Weights of a small GPT-style language model, trained from scratch on English Wikipedia.
Training: 436M tokens, 3711 steps.
Each number is 50 + 10 x the weight over its row's rms, rounded and kept within 0 to 99. Layers, rows and columns count from 0. The size before them is the row's rms in percent of the matrix's.

# layer 2 MLP up, 1280x320, rms 0.0564, rows 1105-1192, columns 0-79
094:50 45 47 55 52 50 57 30 38 38 39 66 50 50 44 53 38 45 49 53 31 44 56 51 61 53 59 60 43 74 77 49 61 63 45 31 52 61 67 64 34 37 41 37 46 64 43 61 59 52 51 45 58 38 41 48 59 34 67 58 44 31 54 50 53 45 60 39 42 43 45 59 42 60 49 57 41 75 49 54
099:56 61 45 63 45 54 47 51 51 34 33 62 55 41 28 45 63 70 44 28 53 61 59 48 42 52 36 36 52 67 49 55 41 55 52 37 42 42 49 44 55 50 67 64 28 43 51 30 32 56 33 63 57 49 54 51 42 40 54 49 55 48 41 43 34 47 50 65 49 50 48 42 35 41 45 45 51 52 49 51
111:25 42 43 58 45 55 56 39 44 27 47 66 27 50 57 47 62 52 44 43 58 42 52 48 24 48 40 42 61 56 45 45 42 57 30 59 53 44 53 53 40 33 44 51 46 45 42 41 54 48 37 57 52 49 39 56 34 60 54 44 43 43 63 36 41 59 44 59 64 50 53 41 48 37 65 54 64 59 44 55
109:58 39 33 69 50 35 49 53 60 45 35 53 55 50 49 48 55 53 45 45 35 36 46 43 39 46 38 61 42 53 62 49 40 54 49 65 50 55 70 62 49 60 55 48 52 64 42 60 64 54 44 41 49 63 14 70 73 47 58 36 49 36 33 56 46 70 34 42 48 59 46 47 59 52 42 40 59 63 57 47
092:42 67 25 70 63 46 50 35 49 51 56 53 37 66 35 47 38 69 66 42 52 49 73 43 56 42 61 49 73 63 49 50 48 56 55 52 55 64 41 51 54 58 55 57 53 53 43 62 56 54 53 51 46 52 44 69 62 31 57 45 51 37 41 52 57 66 51 64 44 60 64 48 49 58 46 53 55 44 47 56
111:62 31 29 60 54 53 59 36 58 41 54 37 52 57 56 53 54 43 53 59 46 44 66 55 39 51 35 36 65 58 44 44 45 68 45 40 53 54 63 52 60 53 48 39 48 46 49 55 54 54 33 59 51 63 18 58 40 46 70 60 57 44 37 53 41 68 52 57 37 62 61 45 48 51 35 43 59 37 62 56
101:58 58 37 56 38 47 45 38 45 46 51 52 44 30 43 56 56 44 44 52 52 58 67 59 55 61 47 34 51 55 59 46 39 60 60 48 59 46 46 77 28 39 43 66 47 30 38 53 32 52 49 49 49 64 40 48 54 45 64 28 41 50 35 34 47 69 43 60 61 52 54 60 50 44 58 37 40 52 73 56
098:70 51 44 42 54 43 53 31 43 54 43 41 41 41 28 46 71 59 55 56 50 42 61 45 47 29 51 44 50 64 50 46 46 54 59 41 39 50 46 45 70 27 54 61 50 42 44 39 27 59 55 72 52 47 43 49 38 44 43 51 33 51 27 51 50 65 44 56 53 58 56 49 41 55 57 46 56 54 50 54
094:83 50 56 51 48 68 37 42 52 39 61 47 52 59 47 33 49 48 37 49 42 69 60 61 39 38 60 44 47 55 35 30 36 63 38 35 45 53 44 63 47 40 65 40 34 66 64 57 49 52 39 53 69 61 47 63 54 48 46 38 59 27 39 44 71 49 39 52 39 63 69 47 59 45 38 62 39 60 49 49
108:57 54 38 51 50 57 42 56 58 52 33 56 53 60 33 35 48 49 56 21 47 65 69 44 49 45 45 63 65 56 40 48 61 62 47 51 46 43 39 49 47 46 71 64 54 48 50 44 44 43 35 54 49 48 47 55 47 54 67 55 58 39 50 43 67 44 43 51 45 65 58 45 70 61 42 45 19 64 54 53
094:54 49 54 51 50 49 57 34 44 31 37 40 38 47 52 50 65 45 64 49 30 50 68 59 49 55 35 35 37 44 67 48 64 53 37 41 29 48 51 62 51 40 52 62 44 76 54 36 34 53 39 43 45 64 37 37 44 64 65 57 47 50 61 48 60 51 56 49 46 64 66 53 50 45 46 49 49 63 79 39
093:39 41 56 62 51 60 60 44 62 34 47 56 23 54 30 67 59 51 58 60 53 68 55 42 38 60 49 61 51 51 57 56 26 47 47 43 57 33 41 59 59 39 52 45 45 57 45 45 30 48 27 59 39 41 57 59 36 60 45 46 57 29 58 45 46 60 47 55 45 35 44 54 42 56 59 51 61 65 49 64
104:53 44 31 70 46 54 60 47 37 44 29 39 48 45 50 61 57 50 33 52 45 54 58 38 59 45 28 47 42 48 69 21 39 48 44 39 54 61 47 57 43 55 61 53 66 46 44 47 45 35 39 46 41 64 47 56 42 54 60 45 33 39 53 40 26 55 42 60 56 68 40 46 55 33 56 32 59 47 66 66
100:54 68 33 51 53 64 47 47 42 60 58 45 57 49 38 41 37 47 42 52 63 24 70 48 40 53 44 50 40 60 62 21 41 51 54 52 47 37 53 57 65 55 55 58 52 59 39 50 53 29 36 62 48 58 46 69 37 43 38 31 50 58 56 44 39 66 43 53 40 61 62 54 41 61 69 45 46 45 47 33
096:64 62 42 57 56 49 45 41 67 60 44 58 61 48 54 52 55 49 28 39 49 47 58 40 37 40 49 60 64 50 48 33 55 55 52 50 45 65 32 63 35 44 46 60 51 37 65 51 32 52 43 53 58 61 47 38 48 43 53 61 47 63 43 37 44 57 36 46 62 62 47 39 64 52 47 33 41 52 56 58
096:45 48 49 57 55 32 33 32 68 48 35 51 60 39 39 43 58 46 67 58 39 45 53 65 41 39 48 65 53 47 66 41 33 59 55 53 42 47 46 53 65 42 49 37 44 58 46 38 36 61 54 43 40 61 25 49 48 70 74 50 78 44 52 55 31 60 62 49 55 66 40 37 60 49 55 43 53 57 42 42
106:52 46 47 66 50 39 64 47 54 41 55 57 38 54 42 52 52 68 51 66 38 63 58 56 64 40 34 57 40 42 41 47 41 58 27 50 55 58 39 63 65 43 57 56 56 41 50 60 41 58 51 49 61 69 48 59 44 51 61 51 35 26 62 32 65 74 48 56 49 63 57 51 45 46 66 58 54 50 58 54
074:50 54 55 46 61 33 55 65 52 57 39 50 56 45 50 47 40 39 52 59 61 52 70 45 55 55 57 60 50 36 36 40 64 58 52 63 55 37 37 59 41 33 50 51 56 48 41 58 50 36 43 39 41 55 51 37 64 61 58 45 51 42 58 65 68 50 55 48 55 57 47 50 49 56 38 51 38 57 53 37
084:38 51 55 45 54 64 57 67 37 41 34 45 57 47 65 40 65 47 58 41 52 49 73 56 62 48 46 49 58 61 39 67 43 43 46 68 44 52 38 68 54 64 36 61 63 42 64 35 38 44 57 69 27 50 66 40 52 65 55 61 44 64 60 52 38 50 57 47 52 60 46 58 52 71 46 43 47 60 32 38
093:60 41 52 48 63 34 58 33 54 52 52 48 64 53 46 69 38 43 46 47 64 46 60 57 46 42 37 57 57 65 61 33 48 53 51 54 50 48 36 51 47 48 49 59 51 38 60 55 43 58 41 47 78 46 39 36 46 40 37 49 55 36 60 65 49 55 54 45 58 50 48 45 34 52 56 49 46 56 33 41
122:40 64 45 58 49 64 45 35 57 51 43 52 47 63 51 58 55 50 46 42 42 48 77 32 62 33 53 43 48 56 54 46 56 44 60 48 30 55 51 77 57 58 48 47 60 39 39 36 53 46 46 47 54 44 34 78 61 47 46 59 47 59 48 53 58 65 57 57 66 57 66 54 62 42 48 53 55 55 40 52
105:47 59 52 44 54 52 38 46 37 46 53 51 50 33 49 40 48 51 41 49 70 56 62 49 40 56 49 54 49 72 53 39 30 67 33 65 45 51 43 51 58 52 77 31 36 43 43 64 52 29 35 46 47 50 40 50 56 39 79 54 58 54 54 50 51 51 50 42 41 63 55 47 54 59 48 51 32 54 63 52
099:43 60 39 72 44 47 59 30 55 52 50 45 41 48 51 57 41 61 51 45 52 58 61 40 42 61 51 28 50 53 59 43 58 58 35 52 61 53 45 68 62 53 62 70 33 68 59 44 47 57 37 50 41 61 44 53 35 46 47 33 49 30 63 51 60 56 45 53 24 62 47 61 47 38 64 58 28 48 63 63
098:35 54 51 44 66 68 51 48 55 49 42 36 52 56 52 44 60 43 61 38 29 65 69 58 36 32 52 34 43 57 48 34 53 52 30 46 50 58 60 53 56 46 65 46 44 49 39 41 25 42 24 49 42 74 45 69 54 23 42 45 41 38 35 44 40 64 55 51 61 41 49 40 57 44 48 42 49 64 72 44
105:49 48 33 53 55 53 54 43 55 42 51 37 63 41 41 52 68 55 61 46 54 38 53 58 55 49 46 50 50 61 59 42 61 46 56 46 59 49 56 84 62 50 67 41 46 57 61 43 38 62 56 57 58 67 29 53 59 54 67 64 54 52 65 53 51 51 26 42 57 52 47 60 23 49 42 68 55 50 68 48
104:64 66 37 61 58 51 35 44 42 48 41 44 56 69 45 46 41 42 51 58 38 59 50 41 55 49 44 56 48 60 43 55 56 54 63 54 50 40 43 60 73 52 69 56 44 70 57 53 60 46 43 57 59 52 48 44 33 47 45 48 53 45 43 38 61 61 49 73 55 48 50 42 64 62 51 44 66 55 60 54
116:39 49 41 49 53 58 46 40 46 47 37 46 43 72 44 45 66 41 51 51 51 68 59 47 34 59 40 45 40 65 44 47 59 78 44 60 44 62 54 44 45 43 40 59 53 34 54 54 41 42 41 50 42 62 43 48 55 37 61 52 54 52 49 62 49 56 66 43 56 68 69 48 29 42 60 46 50 35 51 67
095:61 59 49 73 48 49 58 53 49 43 53 35 67 49 60 42 61 45 38 44 49 47 69 49 37 35 34 49 54 59 46 42 57 60 53 66 61 41 58 61 56 63 57 45 62 55 44 51 54 56 60 58 37 44 50 45 57 32 55 39 43 44 56 62 65 48 30 39 59 53 61 72 34 51 54 55 56 47 50 39
099:50 51 58 56 52 46 57 35 50 45 42 46 52 75 49 59 39 56 50 50 41 29 79 38 40 40 29 55 46 52 49 42 50 47 48 54 39 53 47 87 59 43 36 44 64 65 56 40 50 44 54 36 46 45 48 61 40 56 46 62 48 59 45 52 38 36 57 61 62 31 75 52 51 58 40 59 58 54 25 61
104:62 40 40 41 52 45 51 50 67 52 45 44 44 47 43 46 44 41 54 51 43 37 51 55 59 55 21 52 68 48 51 51 62 65 56 34 44 37 55 45 69 56 52 57 37 42 49 47 41 31 44 36 36 53 40 60 51 38 44 51 52 50 55 56 81 62 50 55 48 54 54 51 62 50 53 40 52 36 47 54
102:50 56 45 75 50 34 54 29 52 59 60 49 31 47 54 54 49 49 43 38 36 59 52 50 58 31 39 46 43 49 48 49 61 52 56 52 30 68 49 62 48 46 60 37 48 55 63 49 71 57 51 45 55 43 43 40 42 70 50 59 47 46 55 45 57 67 65 40 33 56 55 40 59 50 79 71 53 61 54 61
101:55 38 40 43 52 49 54 42 66 49 53 35 50 53 41 30 53 46 57 37 61 32 86 50 52 47 56 58 64 61 53 47 47 60 32 48 59 49 59 59 45 44 53 45 49 37 50 46 50 58 58 52 54 66 52 51 45 59 50 49 62 72 50 52 68 59 17 45 45 42 57 52 64 46 50 39 55 53 30 44
118:57 51 50 64 49 50 50 33 55 42 53 46 44 59 53 59 52 52 60 43 45 44 60 51 55 46 55 67 52 70 71 50 51 59 51 49 55 55 59 61 58 34 71 57 38 50 61 38 53 43 45 58 75 59 36 54 54 66 69 52 43 40 53 37 54 73 51 55 43 56 53 37 41 52 61 39 52 61 53 47
102:45 62 48 62 46 42 50 49 69 51 48 61 44 57 52 54 55 50 47 49 51 68 56 58 57 65 48 45 47 57 70 29 52 58 40 51 40 51 65 66 49 60 54 58 59 29 66 49 55 37 53 41 48 53 35 46 56 34 50 40 47 58 48 47 68 53 61 47 56 56 46 38 45 51 42 70 53 48 52 63
103:46 68 62 52 49 39 46 49 49 45 25 53 35 56 57 35 65 58 31 45 54 65 51 58 44 45 48 47 37 59 52 37 50 50 45 42 38 68 39 55 47 50 60 42 41 26 28 36 47 48 39 51 38 45 41 54 45 54 55 35 48 50 34 47 37 58 38 57 50 63 54 39 37 39 68 45 41 51 55 53
092:52 49 33 73 55 40 64 43 50 42 40 57 45 42 39 54 56 52 50 66 38 70 48 54 69 41 51 56 52 38 56 46 44 75 40 51 52 54 41 53 40 51 50 43 44 58 48 59 51 53 52 40 49 40 55 67 49 38 45 43 46 31 49 38 40 46 65 44 34 51 57 62 56 68 57 61 42 52 57 55
107:45 52 47 44 54 55 55 60 61 43 47 50 28 62 55 61 68 58 47 51 30 68 63 60 54 39 40 58 42 64 54 29 52 65 40 43 42 61 55 63 45 39 41 49 43 49 50 45 42 56 47 45 56 40 45 34 45 49 58 39 57 59 43 57 63 66 52 47 55 58 60 59 54 39 34 49 49 67 48 55
100:67 51 26 60 56 44 63 47 59 48 49 48 49 49 38 40 48 46 51 57 59 37 62 53 47 53 40 58 46 49 42 46 57 46 32 65 43 52 55 66 37 58 53 58 62 42 48 57 45 59 37 47 58 51 35 53 45 48 49 46 51 52 47 51 62 57 29 49 45 72 41 37 51 59 49 53 58 48 47 46
100:53 47 25 50 50 43 54 29 43 42 61 45 41 65 52 60 47 51 37 37 42 48 69 40 37 43 42 47 48 56 63 44 50 64 46 66 42 54 78 67 37 52 57 53 51 43 39 55 33 71 46 45 51 52 47 80 51 36 57 39 53 53 49 36 68 59 46 41 60 69 52 72 64 32 47 59 52 46 49 64
096:43 58 45 55 49 51 65 47 52 63 38 58 51 54 38 67 76 56 46 43 38 48 60 49 45 45 35 60 35 46 58 46 52 40 63 54 55 51 49 61 62 44 56 61 43 38 42 58 41 56 38 56 73 53 30 41 52 36 74 60 44 51 52 36 56 84 57 48 26 63 43 72 60 28 75 40 49 51 44 45
099:49 53 39 48 40 42 52 39 66 51 59 44 33 68 40 41 48 44 51 30 48 41 52 59 55 48 46 59 53 69 47 36 32 37 37 42 32 53 40 54 31 53 48 52 65 64 45 59 37 54 42 31 51 57 42 70 49 64 53 51 47 63 34 54 52 60 41 39 57 63 59 48 47 60 39 44 56 40 53 55
109:55 55 53 66 51 52 57 51 64 44 39 52 44 68 53 55 54 57 52 44 45 62 59 52 65 51 41 60 50 31 50 55 38 56 54 41 67 40 36 66 48 48 46 71 49 49 49 54 58 32 62 64 62 77 26 44 51 48 51 56 46 50 38 49 43 77 45 49 42 70 50 58 45 62 46 57 64 40 45 44
090:52 61 37 56 42 44 50 60 38 29 43 53 58 45 44 60 40 44 64 41 47 61 76 49 55 37 35 55 47 61 50 67 58 47 36 61 42 53 49 53 36 29 52 53 60 68 52 39 51 42 40 74 39 55 48 51 47 44 67 52 46 40 62 58 74 51 68 35 61 58 61 69 56 70 41 47 59 59 25 40
099:37 40 22 63 47 57 44 43 49 51 39 56 50 51 48 57 76 63 42 50 46 34 65 47 39 44 51 63 41 50 67 50 64 55 36 36 49 61 53 66 47 44 56 55 48 53 53 63 41 58 50 56 70 43 44 67 49 41 59 55 51 53 56 46 56 56 47 70 62 51 49 54 53 41 63 39 45 57 47 40
100:59 44 47 42 53 59 40 42 64 42 44 44 33 53 36 53 66 42 52 51 35 40 82 67 44 41 45 61 48 51 44 42 39 55 49 46 56 48 52 52 44 39 42 50 49 38 54 66 54 68 47 56 53 39 32 54 61 57 53 56 43 50 56 53 55 74 29 43 60 46 68 49 57 53 38 48 66 57 42 64
105:53 54 38 57 57 65 47 52 48 44 32 63 54 61 57 59 49 68 57 36 33 54 61 41 56 51 54 53 57 56 49 35 64 51 48 35 57 44 51 47 49 48 35 59 57 51 73 44 52 48 26 37 53 48 47 56 39 41 46 41 40 51 52 42 55 63 31 55 54 67 62 48 38 52 51 42 36 45 59 57
094:52 43 47 52 52 46 47 52 46 37 41 45 35 40 48 49 66 74 60 57 45 42 57 59 44 47 46 33 56 52 54 46 31 38 66 42 64 37 48 50 47 44 43 41 41 55 43 44 57 64 40 51 63 66 42 55 53 60 74 40 45 45 54 46 53 66 46 50 27 46 52 57 43 48 57 50 73 49 42 49
099:39 55 29 37 64 25 55 37 50 52 38 55 57 44 31 53 40 59 35 29 29 39 60 39 46 53 47 44 48 53 58 44 43 62 51 56 34 39 63 59 40 57 61 50 59 52 44 73 43 49 45 63 46 52 34 71 66 45 56 28 55 51 61 38 59 70 30 50 63 51 62 50 69 37 47 59 37 35 69 65
105:59 66 48 39 54 46 43 36 45 60 50 44 47 51 51 61 65 66 41 40 35 57 52 39 49 54 53 47 41 69 50 46 34 62 37 39 45 58 44 50 40 56 64 37 42 38 37 52 44 49 40 52 47 67 25 51 42 42 60 43 52 55 33 57 46 66 41 57 65 54 70 65 42 51 54 60 53 61 69 33
109:59 49 34 62 44 41 51 31 64 30 44 58 35 44 32 63 49 43 49 45 53 27 68 62 40 66 40 43 41 63 56 52 57 43 40 48 47 67 57 63 39 50 71 57 51 58 49 47 44 59 39 60 63 48 43 65 65 62 45 53 63 48 49 50 48 70 56 49 54 67 54 38 53 55 58 38 53 45 64 51
098:43 57 51 47 58 36 70 57 30 50 45 63 32 47 53 56 46 54 46 42 38 59 67 45 54 49 54 48 63 66 39 49 55 51 60 59 56 56 30 44 54 23 50 41 52 52 40 41 63 50 51 28 50 55 41 61 55 53 55 44 60 43 40 50 46 36 58 67 43 46 67 40 55 49 45 45 54 62 46 51
108:47 71 25 49 65 50 46 48 44 54 53 66 45 61 34 43 65 54 32 36 47 61 59 70 53 51 59 36 67 47 62 46 32 59 41 64 35 51 46 62 45 65 47 49 56 38 63 42 45 49 58 36 56 54 42 68 37 36 55 44 50 52 29 53 46 58 64 51 40 54 54 56 32 43 59 65 69 50 54 42
099:56 34 39 66 56 47 72 49 53 50 56 31 43 51 43 47 46 58 56 31 60 57 50 58 65 34 37 56 45 70 72 44 51 58 33 67 34 67 51 47 46 44 54 54 56 48 68 66 49 40 42 57 47 62 56 46 58 38 55 37 53 61 53 63 62 72 43 63 55 57 49 37 33 51 58 40 74 54 42 50
102:53 35 46 69 61 51 63 49 49 29 42 41 51 70 39 58 50 39 48 52 26 19 72 56 60 47 35 62 58 53 42 50 52 57 40 58 67 54 60 62 51 31 38 49 42 45 42 47 77 37 47 53 53 65 46 33 39 43 50 58 55 49 52 48 58 47 52 49 43 52 39 59 52 62 47 55 58 53 44 36
101:65 59 47 65 42 47 67 71 59 39 30 59 55 67 54 40 61 51 59 47 41 38 66 54 35 66 30 51 46 53 59 59 46 61 33 38 47 55 52 60 50 31 46 58 48 44 64 31 64 62 45 45 45 55 37 47 57 64 46 43 55 50 55 62 23 59 47 54 46 55 51 50 44 60 57 48 54 38 49 62
093:41 55 36 41 62 52 75 48 45 53 43 42 40 72 43 48 54 44 61 49 31 52 59 58 54 36 43 60 63 61 47 49 74 54 38 49 58 59 47 58 50 60 43 62 49 51 54 60 24 50 46 57 60 53 40 58 53 45 47 57 45 49 42 38 37 57 32 55 52 57 64 41 47 59 43 36 42 50 52 56
103:50 53 46 61 62 51 39 50 64 46 43 60 52 51 42 49 59 55 37 48 52 47 52 37 45 39 34 67 58 58 49 47 56 65 46 36 62 63 75 67 36 47 37 51 53 70 38 51 68 39 49 44 55 53 54 47 51 67 51 60 66 46 48 37 57 45 35 69 67 58 54 63 42 55 59 39 37 63 63 44
097:64 51 40 68 42 38 56 34 41 34 46 55 35 73 32 62 41 39 37 29 40 65 47 34 50 54 37 45 59 55 44 46 38 43 51 34 44 54 47 47 47 49 68 48 42 55 51 43 45 43 46 44 59 43 40 60 52 62 49 57 63 43 32 45 61 58 38 59 59 58 62 44 54 36 42 54 46 58 36 61
095:44 63 32 49 58 58 58 37 49 42 53 56 53 35 48 63 73 40 62 46 54 47 62 37 54 52 60 61 45 58 47 47 63 44 24 44 42 57 55 61 50 28 47 61 53 64 53 48 42 27 51 33 54 54 46 44 63 46 36 59 46 40 63 35 30 49 63 66 46 47 42 51 53 53 54 47 65 71 48 56
095:55 47 29 45 39 64 41 48 53 68 49 50 54 71 55 47 67 49 48 40 46 36 52 59 35 48 40 70 44 40 54 49 51 48 50 45 46 41 57 53 61 34 46 54 52 51 48 51 46 56 26 56 59 61 31 57 57 40 64 56 64 55 43 48 62 51 43 56 53 67 51 50 52 36 44 61 45 39 64 47
092:38 50 41 57 74 49 51 32 55 38 46 56 51 64 55 38 49 57 58 65 65 52 59 51 36 62 53 60 58 64 42 42 42 65 28 37 67 56 43 56 35 54 45 48 69 35 42 48 42 47 38 67 62 50 32 57 45 45 67 42 46 47 46 68 45 56 59 50 47 51 52 55 64 42 58 52 56 50 42 47
096:38 41 40 61 66 53 51 48 77 43 52 66 40 49 60 47 32 55 58 45 51 54 68 43 67 43 40 72 55 47 45 34 62 64 55 44 43 53 47 75 50 41 45 53 53 51 45 59 50 62 44 51 51 58 35 65 50 45 47 56 45 38 54 55 51 51 50 46 42 65 44 52 50 56 53 59 53 51 58 45
091:53 44 46 53 27 46 51 44 65 31 45 45 47 35 37 48 54 50 54 44 63 32 57 57 43 67 51 59 78 47 50 47 40 50 51 59 51 71 55 56 41 38 31 59 45 66 40 50 46 32 50 50 38 43 54 53 48 50 51 55 63 55 51 58 43 46 59 45 39 44 56 31 51 52 30 37 39 53 51 47
090:54 53 47 55 38 51 42 56 65 34 32 65 51 76 47 51 55 56 51 42 41 54 55 33 46 53 42 50 58 63 63 39 43 66 59 52 57 52 37 56 40 56 52 50 50 62 35 53 62 58 52 52 54 54 44 51 54 53 42 56 65 56 52 55 65 55 36 51 55 44 70 23 65 47 62 59 53 56 54 48
100:44 59 56 66 60 45 45 48 45 49 29 61 53 71 62 47 48 45 36 50 51 49 62 45 50 41 53 58 49 56 56 53 47 60 63 41 47 52 51 61 50 41 40 57 49 68 67 53 65 52 50 41 61 69 31 49 55 44 62 49 55 55 40 59 61 41 46 40 57 42 65 39 42 44 47 65 61 61 41 43
097:62 51 58 49 54 47 33 53 53 46 49 57 56 45 37 37 69 52 46 39 52 48 60 58 42 46 60 68 43 61 37 61 47 44 44 57 36 62 49 56 76 51 51 35 53 49 55 51 34 54 49 48 46 59 25 54 52 47 64 41 47 58 68 48 69 65 44 48 50 56 60 57 59 41 57 50 37 66 65 50
108:37 58 37 65 40 58 60 37 44 45 47 48 37 63 59 33 67 57 65 50 44 63 63 45 31 54 45 54 41 54 57 29 38 60 46 43 47 57 49 53 49 35 51 51 48 51 51 41 68 57 41 48 72 64 44 59 34 57 66 46 34 31 49 53 60 53 43 64 50 44 41 69 43 42 57 63 55 55 48 51
104:62 34 44 64 54 42 41 44 48 57 44 35 37 48 49 38 48 46 64 53 49 50 51 55 55 55 57 57 63 44 46 42 38 61 38 40 47 71 73 71 42 54 48 56 49 40 38 55 51 39 45 42 55 57 48 49 37 58 55 47 58 43 43 66 61 64 43 57 40 52 55 57 41 46 48 48 44 51 57 48
104:51 64 43 45 48 69 46 53 56 39 40 50 41 63 40 60 57 65 62 40 39 64 58 52 45 47 50 55 51 42 35 53 51 77 38 44 56 59 44 43 48 37 61 44 45 63 31 43 41 56 40 48 67 62 48 43 51 49 55 52 44 32 58 66 60 50 49 55 52 48 55 46 55 51 35 39 69 58 58 56
089:47 51 28 60 69 47 33 52 48 43 42 65 49 38 48 71 46 55 38 42 40 51 59 38 60 42 68 53 42 48 43 47 67 76 50 62 46 65 39 59 48 46 59 49 46 46 50 58 60 43 35 73 32 41 40 55 33 68 67 45 49 56 56 27 58 58 58 57 45 65 53 45 45 45 32 56 59 49 43 53
110:64 42 48 52 59 51 52 37 52 49 52 52 37 44 56 62 64 65 41 49 44 39 58 53 43 47 29 53 54 49 44 42 43 46 62 38 33 48 51 59 53 32 40 59 47 64 38 39 60 44 32 68 65 77 44 57 40 57 38 53 57 56 54 60 43 57 52 49 40 46 51 48 34 69 42 38 50 39 50 64
102:48 55 27 58 35 46 53 37 51 45 46 46 36 42 38 53 70 59 53 30 45 56 69 42 53 36 49 45 45 48 47 42 79 55 44 49 50 50 54 61 61 50 47 68 43 60 43 57 49 46 52 55 48 56 37 62 42 53 47 24 55 50 51 59 62 57 41 46 44 47 61 46 46 52 67 50 65 49 64 46
105:52 66 41 49 60 62 53 42 64 33 46 53 39 47 35 35 62 68 57 32 31 47 62 49 51 44 24 53 35 55 48 39 51 55 69 41 61 50 63 57 41 43 53 47 42 55 70 56 36 53 51 40 51 47 37 57 53 36 41 40 44 44 37 59 53 58 50 34 60 64 69 62 43 45 40 50 70 57 64 60
114:57 46 40 53 68 54 27 47 66 37 41 52 33 46 38 62 56 47 51 42 34 49 68 55 40 57 33 36 63 49 50 30 42 56 36 52 39 56 67 55 45 38 59 56 56 57 56 38 42 57 28 42 51 55 50 70 38 58 58 42 57 48 36 43 63 55 44 46 46 53 51 64 54 41 42 26 47 70 50 43
105:52 46 26 79 45 66 67 32 69 46 43 63 36 61 47 61 58 51 48 52 57 43 54 59 47 48 31 54 45 55 62 48 48 55 35 42 60 36 48 51 53 48 50 51 45 42 44 53 49 54 29 58 64 70 15 68 46 54 55 48 42 31 60 55 47 70 37 54 38 56 79 50 65 64 53 41 63 45 57 54
100:72 59 44 57 52 43 45 42 36 41 54 45 37 72 54 39 61 53 29 51 49 45 75 40 38 46 50 48 65 50 58 59 47 58 34 54 50 66 62 56 46 55 60 67 49 56 52 47 57 51 46 42 40 39 49 55 38 69 63 40 55 61 55 33 26 56 63 51 37 57 61 57 45 53 56 57 51 54 32 39
101:57 67 16 56 54 44 52 47 55 54 56 67 53 53 32 52 36 39 38 68 52 40 58 51 54 42 38 34 46 54 47 55 55 53 34 61 63 53 42 49 57 44 63 50 53 41 48 29 48 44 50 32 49 44 49 56 65 63 46 44 44 47 52 52 46 50 50 38 27 54 65 52 47 55 28 60 37 39 46 57
056:60 47 23 49 52 54 62 22 56 58 42 57 53 56 43 48 49 58 59 39 43 48 68 55 44 44 46 45 57 55 63 39 49 65 44 46 48 41 56 53 53 46 73 53 34 55 55 55 48 60 35 59 49 46 33 59 43 51 50 40 53 43 55 43 49 63 52 56 48 67 65 48 51 42 48 39 59 53 68 40
101:40 47 40 41 46 68 54 37 37 41 47 60 51 41 29 54 56 49 54 54 61 60 66 61 50 57 32 66 34 57 47 55 45 49 48 45 52 49 57 66 70 32 46 43 32 63 57 42 44 49 41 60 52 54 32 72 44 56 61 53 49 39 48 50 60 56 47 35 46 58 63 33 60 54 44 43 38 42 61 41
097:58 68 47 44 48 45 39 45 55 40 55 33 63 55 33 49 53 52 35 57 57 50 70 51 47 52 48 56 45 66 42 23 61 67 39 48 30 60 31 61 49 45 42 47 49 54 44 51 56 48 26 46 49 50 43 42 43 54 55 39 72 58 49 54 57 67 60 42 40 51 57 73 46 64 47 56 52 54 59 50
096:55 35 32 64 43 62 47 50 50 55 30 54 52 65 47 48 44 63 67 63 52 61 72 38 48 42 28 44 42 58 46 53 54 48 60 29 49 44 41 47 64 57 45 65 34 49 42 37 53 58 41 68 55 44 48 66 32 61 49 45 43 46 63 56 63 52 55 50 42 39 49 50 42 52 58 36 69 54 41 57
103:50 38 56 63 74 49 61 57 58 44 44 48 38 38 37 57 57 65 41 37 48 47 59 43 51 44 33 37 39 54 56 46 50 49 41 57 56 62 40 55 48 30 43 61 45 42 49 52 57 57 49 54 38 52 33 47 58 43 46 52 47 58 42 65 54 51 54 52 33 66 42 45 52 49 59 56 55 60 42 55
091:46 42 55 57 62 48 53 43 43 47 41 33 41 59 35 52 49 51 45 46 64 41 57 51 48 53 49 63 44 44 65 33 40 42 53 73 45 54 51 61 29 31 41 71 54 31 35 39 41 48 29 47 38 63 26 63 58 42 60 40 55 46 19 57 63 62 51 61 56 39 60 53 38 58 54 38 58 47 52 37
102:45 48 49 70 50 68 58 45 39 33 34 61 35 50 55 57 69 63 57 49 43 69 56 43 39 57 45 38 45 52 35 44 49 73 59 58 57 37 64 62 54 50 61 52 42 58 62 50 67 52 38 62 54 80 54 61 43 45 50 50 40 48 45 31 47 66 34 47 65 78 61 47 29 61 46 33 46 57 60 45
104:59 49 57 76 42 44 53 39 55 40 27 51 48 49 33 54 66 36 67 38 56 56 51 60 56 52 26 56 47 46 55 43 50 63 48 65 40 64 39 58 36 56 46 62 47 42 47 54 46 54 49 45 62 60 44 51 55 62 44 47 55 60 45 46 48 56 48 46 36 63 56 40 36 59 35 36 66 70 44 57
117:54 64 45 49 60 62 46 47 58 51 43 47 49 51 27 61 51 39 49 56 45 33 65 40 34 45 17 59 44 70 46 42 47 46 30 54 70 53 51 55 48 43 41 48 45 58 61 40 58 46 42 44 48 65 41 52 37 43 62 55 72 39 60 56 43 52 58 48 50 50 58 56 41 63 45 60 59 59 42 55
103:49 40 42 55 52 60 42 40 41 45 49 58 73 67 40 57 47 52 49 37 57 48 60 40 52 28 37 49 53 60 49 40 46 60 46 46 53 53 39 66 55 56 63 39 57 48 53 43 52 66 52 46 60 45 42 61 56 58 39 51 59 34 34 45 59 65 35 51 45 48 76 52 69 39 61 30 53 60 45 60
100:50 52 37 53 56 48 36 51 58 44 54 54 48 42 51 60 46 73 69 47 39 43 55 47 58 20 45 40 64 60 60 30 45 62 40 43 49 57 56 66 49 55 71 53 56 42 51 48 67 61 41 63 47 66 37 44 55 33 49 58 43 48 35 50 51 56 56 46 36 57 71 51 39 58 63 57 57 64 45 55